Weights of a small GPT-style language model, trained from scratch on English Wikipedia.
Architecture: learned positions, biases on query, key and value, tied embeddings.
Training: a variant of Muon for these matrices, 493M tokens, 16671 steps.
Each number is 128 + 24 x the weight over its row's rms, rounded and kept within 0 to 255. Layers, rows and columns count from 0. Numbers have three digits each. The size before them is the row's rms in percent of the matrix's.

# layer 18 attention value, 256x256, rms 0.145, rows 36-63, columns 64-127
095:146170153085149162094118121141151106117163108105134132121169162155145116144145141145126108109113102116182141116167095126170112125144164077093115135109105161091095174084157121139093118117117158
093:133117114132141122187098131169154142134078187111123136132087153091137138160162136147120136086146154121131086117127128122146127135130139157162158132129137093097106147123124118142145149151098166
096:115124136133098127145146150129153114160124168124134122141187060152129114113133154127127102125115163106143146123157116121121163117127137124157102128120168112134129122119103157121118099130136083
099:130114094134125106140115081142126132109166175118113143092138132129205128124167146106095131104129147112125113179148138098193061133129129130107129149168137148126091109115117136093118094169161088
099:158163121158114108135111148131109145112135155085153151095121136148110136120134124147107130152112134111100111094105157083118102154118111118162147128069108131094123156111068121122137151178095158
106:125165098143140128138178113112132131099114132099132137116137127150120117149105060167139113135166135178127170144113088150151132087132120154118128129135111083134075154092132105178100142109124128
100:091128137115122129167102134106073145113096093112129114073128157098102150155132119161098139119154163141136108081090123154124182116114118110116132107172117133159109139134136093088141122144169089
098:111088093095130118137150140146098113154082119116133083138103109112123117141097147145140091140159126139117113129117095128114117133142113124096122129116124132139143083080124076107107095147147152
099:158130127124124121135151138159113116099116103097103143090113113172077125101148111162163132115129107091134123089140097121163122122106134139115125121159124125126159124118103144113134120158135097
098:131123143162125134127099083081096130149152141124089118105140138135150103090119121169157080158158120146092121114125116096136108122145077111139120153152153133153109110174106174102157157102143129
101:121138113108087151098119141127132137097133146111128126144160185121180123138142132118120120120169146164120108149097125064114102168077128154131137159164159181148124136120144133163119160086095141
095:097087127149109174101107124126131165095131138175140154143112150141152177100082094140175094097157089137087113149124130074143123159122124142143126089126118163133148087123119096125121119124146111
104:127147128111137129099125152123100139124141097124115166156115142148105084087126124165103117155142097123122133143124145096122180124126119144130126137129142135134109091093183160124173089119133143
103:110120157148123148100175122155132123082110132132095150138108093126143083086102156119119152129120129123163127107126084157167137119078115162106116135118164143148087124108112106127149099140113122
096:149176094155157139152136122134150163126147150127110129123121125114092152159119158146162113156131160096124088100143102133126130169088103163139159095140135117098137128107139133079111132177126147
101:167132115103121136092145102146144144055145105110150112107114150160145084149121127120114178149111110124149131156134122080127176115150094140159099109141076126133102143106111111123129116137173134
101:140116186148107094117158176125132163111138116114140191133131100096081132120182129129141129130122119115124171132096145158136149114099136131118123102141153083115127135116101110126121129114108149
102:138107093145111131124123154110120102119116115101125132144157147151127146096159091129148100130141144116128121177090127122131131126107094150168121154146112157140136109122110062143128136097133146
101:124087096133117078092123120122131119146124089109146139135102181087146106129146100118142143172111138176108066116117150140157099071131120116103124100081121120134119087104115123155151120157144138
102:148095144138139126114148153109126128154091078094147134110148178126100159138126141106122143131135147084154130116097134127154169094082121134138107128127141123112147127143171169150095133113117126
101:114124160119080172138138117156152110137099155148207099116156130149124152127122116173163085136119187097131162139116146164110107159115136140089107157128098109134218137115143152155140138132149127
107:132086132126120147088105126150136167154104103166138129080093135121135138160144129150135118160093098153105127174138129134125158148145104105129111157108165114154111150064132111126141122114107138
099:132145127164103143125109119113143128109132110105188107121125131160170125105111110101133110135124182128094121160137116132102108168106112125139123151077150111120120179099140096119143173115126128
100:123099158137129093113139120144116156064165184126150122104093125108135115125094117144119113113139131105179089114167165113088116113081129130157135147148129153097119122168116097145122130119143116
100:157102106100124156107148141117140110112144089159094133152121128150121109113119115119118128126133125111124138147142121161157108139116123102169122111155107100134095145152108147098161172101073168
098:135051161110147145125102146109111109114146122162136145140100194109142107098122142119107156125134099129097137151107090148100109105148092131095132132148136136111143149114106151122147132114076114
105:128127126101075148155117138110069142136094110119150133104102161146148158167149111156114163137156098118096138132136081097149116144157117089135118133082142102149118116113157094138105150139113129
096:122076122132142123144136132162125158144106109141153101147131138133131138132098084127111135146163116111105128129130121118093100174139153167134089132147147124116139147099181127137125156097147126
# layer 18 attention output (transposed), 256x256, rms 0.447, rows 36-63, columns 64-127
100:151120113143132133160112127147109093127132119117124127183086102109117149119097118088132100164142147129160136141149130136106131118090146161148168107144138121174141118160122133121113148154128102
098:166160163102137125099166114118106098100128135110161152103128110160138114061121123085142123107108129096140124157144160137082147119088149121101125128143137150163157153127144105120148124111138130
100:172108086113122127116113116142138149094169114127139116143067127104086122155135128093080156122122107116123108145128121101145132146126138118123173104098127119135092154156128141145143136166159154
101:147146110142129165131147137091144112125093084164087106182130142111128154135112099147143105130114139122112166139129084140092154140111107102177153105094159090161158136112087145130128114096115122
105:135105126117188122123136077117133150155132114135125102176148140152147133129122126140176151115148163120140119083171130135126118108124149117076141172143137081150141084127121126160137128112132105
112:123110111115117151119099151160101098122118155183119137116130166142133149128145171086128113118088120091093094122111151124183099108150152075132155126122121098110118102156127145103130121136096129
101:160158121142131147122157143120120117147145148159144110168101142143164150148111130105120071098144070158147165161116125134127128157169134156158143138118160118104144100166125130144117109134105164
107:171135189138105128133144134082134122096191142155139125083132121130130163108140127131127110121135144115107115158139129136155181132149140118150103152105130119149106147171141159064121126125149089
102:132153144118135148100135136113107136119130191155166141166101123084173149108112137109121098152138144157096126164123110104128124162135130114152102129090120141131138132120134077106114140105105136
099:153153136106137133140128179166152131115138112165103173111125159110109151136142136100108133109169122092142125131136155164107166155148162169101084128097102149101126189095139094185119137143121111
102:105165166118128115180125158143101147183124133146141149122168120088072118124104122085101108089124121096163123124172126195126152093174138134148126119160155088149098136106079122099134137152135115
102:140128133101139160136180098120129138158167112132123126182088146144086126142129141100124153166120152131091186096113143161115166103166136130136149135117114070118114115100102133116143106131121157
108:097142133120140098105170108149132121076133154116169098103131137166135108141122096153119145137107117175160118089147113162135092109139116115102136122125090118132139168131117117115136148126125095
112:116149126114113120157133093133141129163147123131167140121115150137164174190185097131126105092119103162110095140144152103107167118094152121110160106150088161149150141106152139099108122141118126
102:114057166110152097150129124113090116112121115162179123146128161108121112147117132090104121133137121148132122114101129120127146118163109114124127135136153123102100119138085145153152129084172087
099:082114161129140113128145085139096089101146112158160124128121132100133136136149142157112100129136150078130118139067108188131115119152138095094130134106134118116136091132136146123168172114075146
102:133114118116154105136146097137117106100127119115131116130147145124120157157116116137106107105131153191147115114138089122094125170158159127115156159120104149134140123154142131052116139152151129
106:123162099098189107138136156135095193105144118151125122151106101098124096111124121132129104125167131123129149093123145170122144128134140142128125139139126123178101108112177155115075122136150121
103:123158151124114141116148083150107112094091159122124147104132125161106122130150146143159143102121147077183148146105112146084110128135080116139100172127108148119176133150133080106127121109137155
111:123157103144159120153076101109105146159136149155134144138142084171169141107109132121092149140097106129090140127111100138124124180138158098101195098101107087116156123125114089155152150128146095
099:109112142095186100117120117109102147155183148125123181146115097120108109139129134131105157136086109134131083139132101130178132137125136138135200102118145114146088140171100117139201137102132095
114:127138119118139149145167114120109129105131135124122157125123143154135101110119160103082084128155120121149162111098141144134116107103121115150083092128129158132083116138124144127082149126173116
103:156113119140146133140123134118120139129141177138122150118128077115105090127117122108113116101128071119158122117139112122132164125145097113128144144171101084101085104215105126131147129153124129
102:121128114151130122148125122103121139140115161139117156130170134115129144129147159123151156176093121144105170118125126188097154141143108138114156150122113134143118111074124130114097104127157139
099:096175155097125141145144172172099143121151180112141104138140118151132151104148130106128114108136131112084109149089154109141104130145126137123139126103118143124118139141141164135147131124146135
102:140148117126128143131131164117130138149126105122117133135176067131107132110167155144126121118102121077144153151139151096144119136134109142121143106140102104137120123125158088115144168121120103
111:131150141154182118133180129108144120155141152131107065072140094118139106122087114135120106137098156132118166119113110127125098092118125131162153154140141123128126122147143148134127085140135152
113:158141113141125141135159114080193158112167108135108144093110144151108127103144126124127127122111122134165112118151137106128154119098112141114141161076123088156105130126113109112131107123165082
# layer 18 attention query, 256x256, rms 0.123, rows 64-85, columns 64-127
086:147142105106092120140115141129126158146106110107091178089134118144146174171079095150128167119107173078100120140105118117131133137118127104123134127147118125134118131121166079117103130138168114
093:145127102133122133128125134114125118160162133175140117100167109159148167167135137110137097102128142103095109132107141125156138133129171113088108186091087143089150122131113097153121114121113139
088:148119104132153104171101118110097111106093129160150109168118126162129114135080133127097103152120114117105122111122121088062082144121144159108129155155177129081157073112115157137173114099132116
083:112133100166113129125129089122114150149144113104135126074120140119120128092127112173124158161094096112139127143159117112108103143131108099129131162141073097092141121165150123107132103192107105
087:106156150120155158135141129152138098142107110108165160128128148138129151108146132129130139140128092216140138134120148124132137147117150167117170110131117146116160179105106146102127127074119127
088:149127155162160074158081147111156134108120168107136100098167132133125161168164149106092110099152122145099144104164106166094131088149135131158106158164104126127126132104137149156134162133148141
086:129144102145132111148113120107107137136150124109161097167128167107164127126130120119141095105134117148087156122079144154101109115099146046141120122127164113144104136138096116125125151118130074
085:128110115120101092129094157132118174102090127159102124143122132129138123122118132116138132153080131131140125152102151141111079141112121105106170106151095174132082151161172125121168110156138093
085:185123114137122134143132123141131175155164149097154150144119157142123115170142124141130112176116135148156126095093120153093091150105147114134093147113152114124135106131118164137086141149141157
084:140126086141084147086113147119131122121108070137142150105138127112142104111134157118138108090123121109116117141104134153142146079132123135135131089154112103132063150149135112154148127166109166
090:129103143119180113118134123068128179139106160127156142157122128177131088105096117142134122114109154127151116144141121123136142167146120145127124109124156125079123118153134117125149094125142137
091:164150154137187113161162123114167051110137131134199076130130155179117133083117138168136127097125131122112123120141119140153106086128114130136130131165098131156103116123149123115109147177127117
094:115117126141189141118136127108127132129131110166133067141113128098146108102130147110147093088126153107137141123124100092108109111084108141130111142134120106169125139138144142148125139122092173
088:166122138153141095099126130150113107111119141168141135108179151105135125139101107094089126159118095148121087120135136143165138139173100125141142123112193122114169158138125118109132117131142114
091:118158109122151132134120065147096166157145141145101089141152127139167128178133153113148139093110125134123126150088122136125146131123081147112117106113125123107097122149112139120109167121130128
089:138152130172129121173114100131110149111083119110094110111097126089151127116152139090107115109135123134141102166147113163141120135180140183116133148135127168185129123108172149150168151132136133
085:090113158131103137104143154128113100132157092136084139135156173160124158146132148135112170156161115143160127109132107159100118113113137109137108140122155162133086106119167138173155112138112142
087:131120123138161127151123135122083136136114102125114114116096163109117175105139082116138111171081143107119172109117132115165112145098138124182120165090145104123157129118107120149127160115092141
091:090113123128128112103151068144109169129139149091193090116104126136128079105099133123137112120129136107119173156110134116075175134094124146135129168133134122120112136166133118098126130147100146
083:146137146116140119143115116117160162105095109109118139153150124141148162091117144142126164136089152165112129122113179158106139125109116135125099075122126120123145104100123141120139178150103085
089:092122108129096109111151111154167112123129124143117052142115117094100115132151120151137166144135123149125122147120176095098159123166125155139138160152114106146128136156154154150155138122094184
090:133126074146083111119152123096145156148177184164125166136086113128115139137137157145079154121136088107146127081122186122124157143111165131116128125133170166152171127123169125152126136155113087
# layer 18 attention key, 256x256, rms 0.119, rows 64-85, columns 64-127
087:108136116094140132138151112134115125126118106098109154114115112129152170116097128175130132145110146132187101147134098128150161130170140151100108123157136162123136107096124093114124150149146071
089:140153117118143147127118116155114109121127150147162140131116078171089144145173151103154122163107135134145180173173092154111127148139107109126140165129125137105109083128123129183142103152120123
089:100142137143131142116120120138111121114128150125092155138120114133151149158095156136098123139130116118134174161121118141137077095125135114118154109119121126139130086118155129113137135118129138
089:145155110126136073118135096144124153174110092151108157110123132166132160139092107095132149169134139111112185131146071157119105160166142123130126167118137100136161087140143105088116090196104145
086:125122189127123113122154127157107095140160141148121143126059150102155153123138106158142130105138144121110169134115130124137161141123134133134123105112080153069195157106129117072118148090115115
088:139121126173116091140069163146142147105145114128146070129151118142114118146182156156179150123101111143134111104135167129175141142153140133119118139116144152146107120124141093125143148129148150
091:103140124143077133141158120120138104138166183135149099145143114130151130154105139141118116131138138174137134113101143116121125165167166119166118120119198115111137140131132118143168084150136126
093:128130109094153155146113176137120129128102097120084131180147111092113107120122159138122121128132127128134159112107102133114121120132116136168096130111103160147156121111161127099119136108113127
089:182146123126103116132142163125097098128179150114132135146143143148106113167122150154137142108113156177138132091142101138114148129171141126117100122108109115109140132176118133128101110156120125
087:083143068114095095128170127138110139155129130117159164126099108093169136125135116120116124115087123107109166141138164140152153123132145139133097135146146110114124081129114097111134099177063151
084:135149136116133108111191103101078129142093115136149104131122146154109143144127095111114119125155099097131141137136073130116137150130091155064183068125140151136105111168140126173137130126171134
084:130080118118131175122131089124134091125130100148133103164168162145135104082138169176172125052127112102133148155124122117121145131108144121093149136151130142119098099119126132132126118139123138
096:085155123143157148115115138099123143117179143163129122128133081137140170168129121124123116121136123108098167109123132076134116105113121111132156128141155099167133146164147129133135097155109134
092:129156138093125106145147125114157099171175126146131145101181082169109134143130103104131121190117091132149128125141129139117132131121082099139154077146139151133178099137129149149109137161148130
094:108160134145091099134180138117128139121142097148117168110164124131165094145118157131129085115131138109113100117087121139145184100109127155135107147128126152137097117162158126135131127126161133
085:126139146119185085153089150118116102094099146122132095114116120121150171126117120092125135113160139142092084137128109164125125150138119123086160193118162127165147102126163074138106146121133117
085:143147090108091128142125129095107126158159125132121110074136176114153144116130138146097183091175130115134110148136114075129127133110133141147133168128149149156131146109154086183088100103114085
086:117116086130156169105123127131121136130118134127165123104118116152119111144166118124140125143093134083114160098127116158142095106115163086140131118073111144148165140125135090127124156117058143
087:099143110116135155062129114190160117083123145125105128116143098126150130150122124115132147140137118140141134139143131055097096120138125119157117162124102110112126146155108142127121137159082116
085:149105116149116183094114148119147135126132141092148142097172079160117134133118099118108133144109176190149104125128178165110169141166126155091150102134148167132159096121132144126146111129128067
091:082151152141136100139149111143116136080136104128105142113097135110137132140072096102159110152129119173123146133162156124134143115149115146170081133124132134177117121075111098146143145087159160
089:152139125116140127085164118169135129143139176128104133127125146138145141146166095112089134139114142126136121083127151164121166088086143115120104145143166103153148129155103100136128121118151087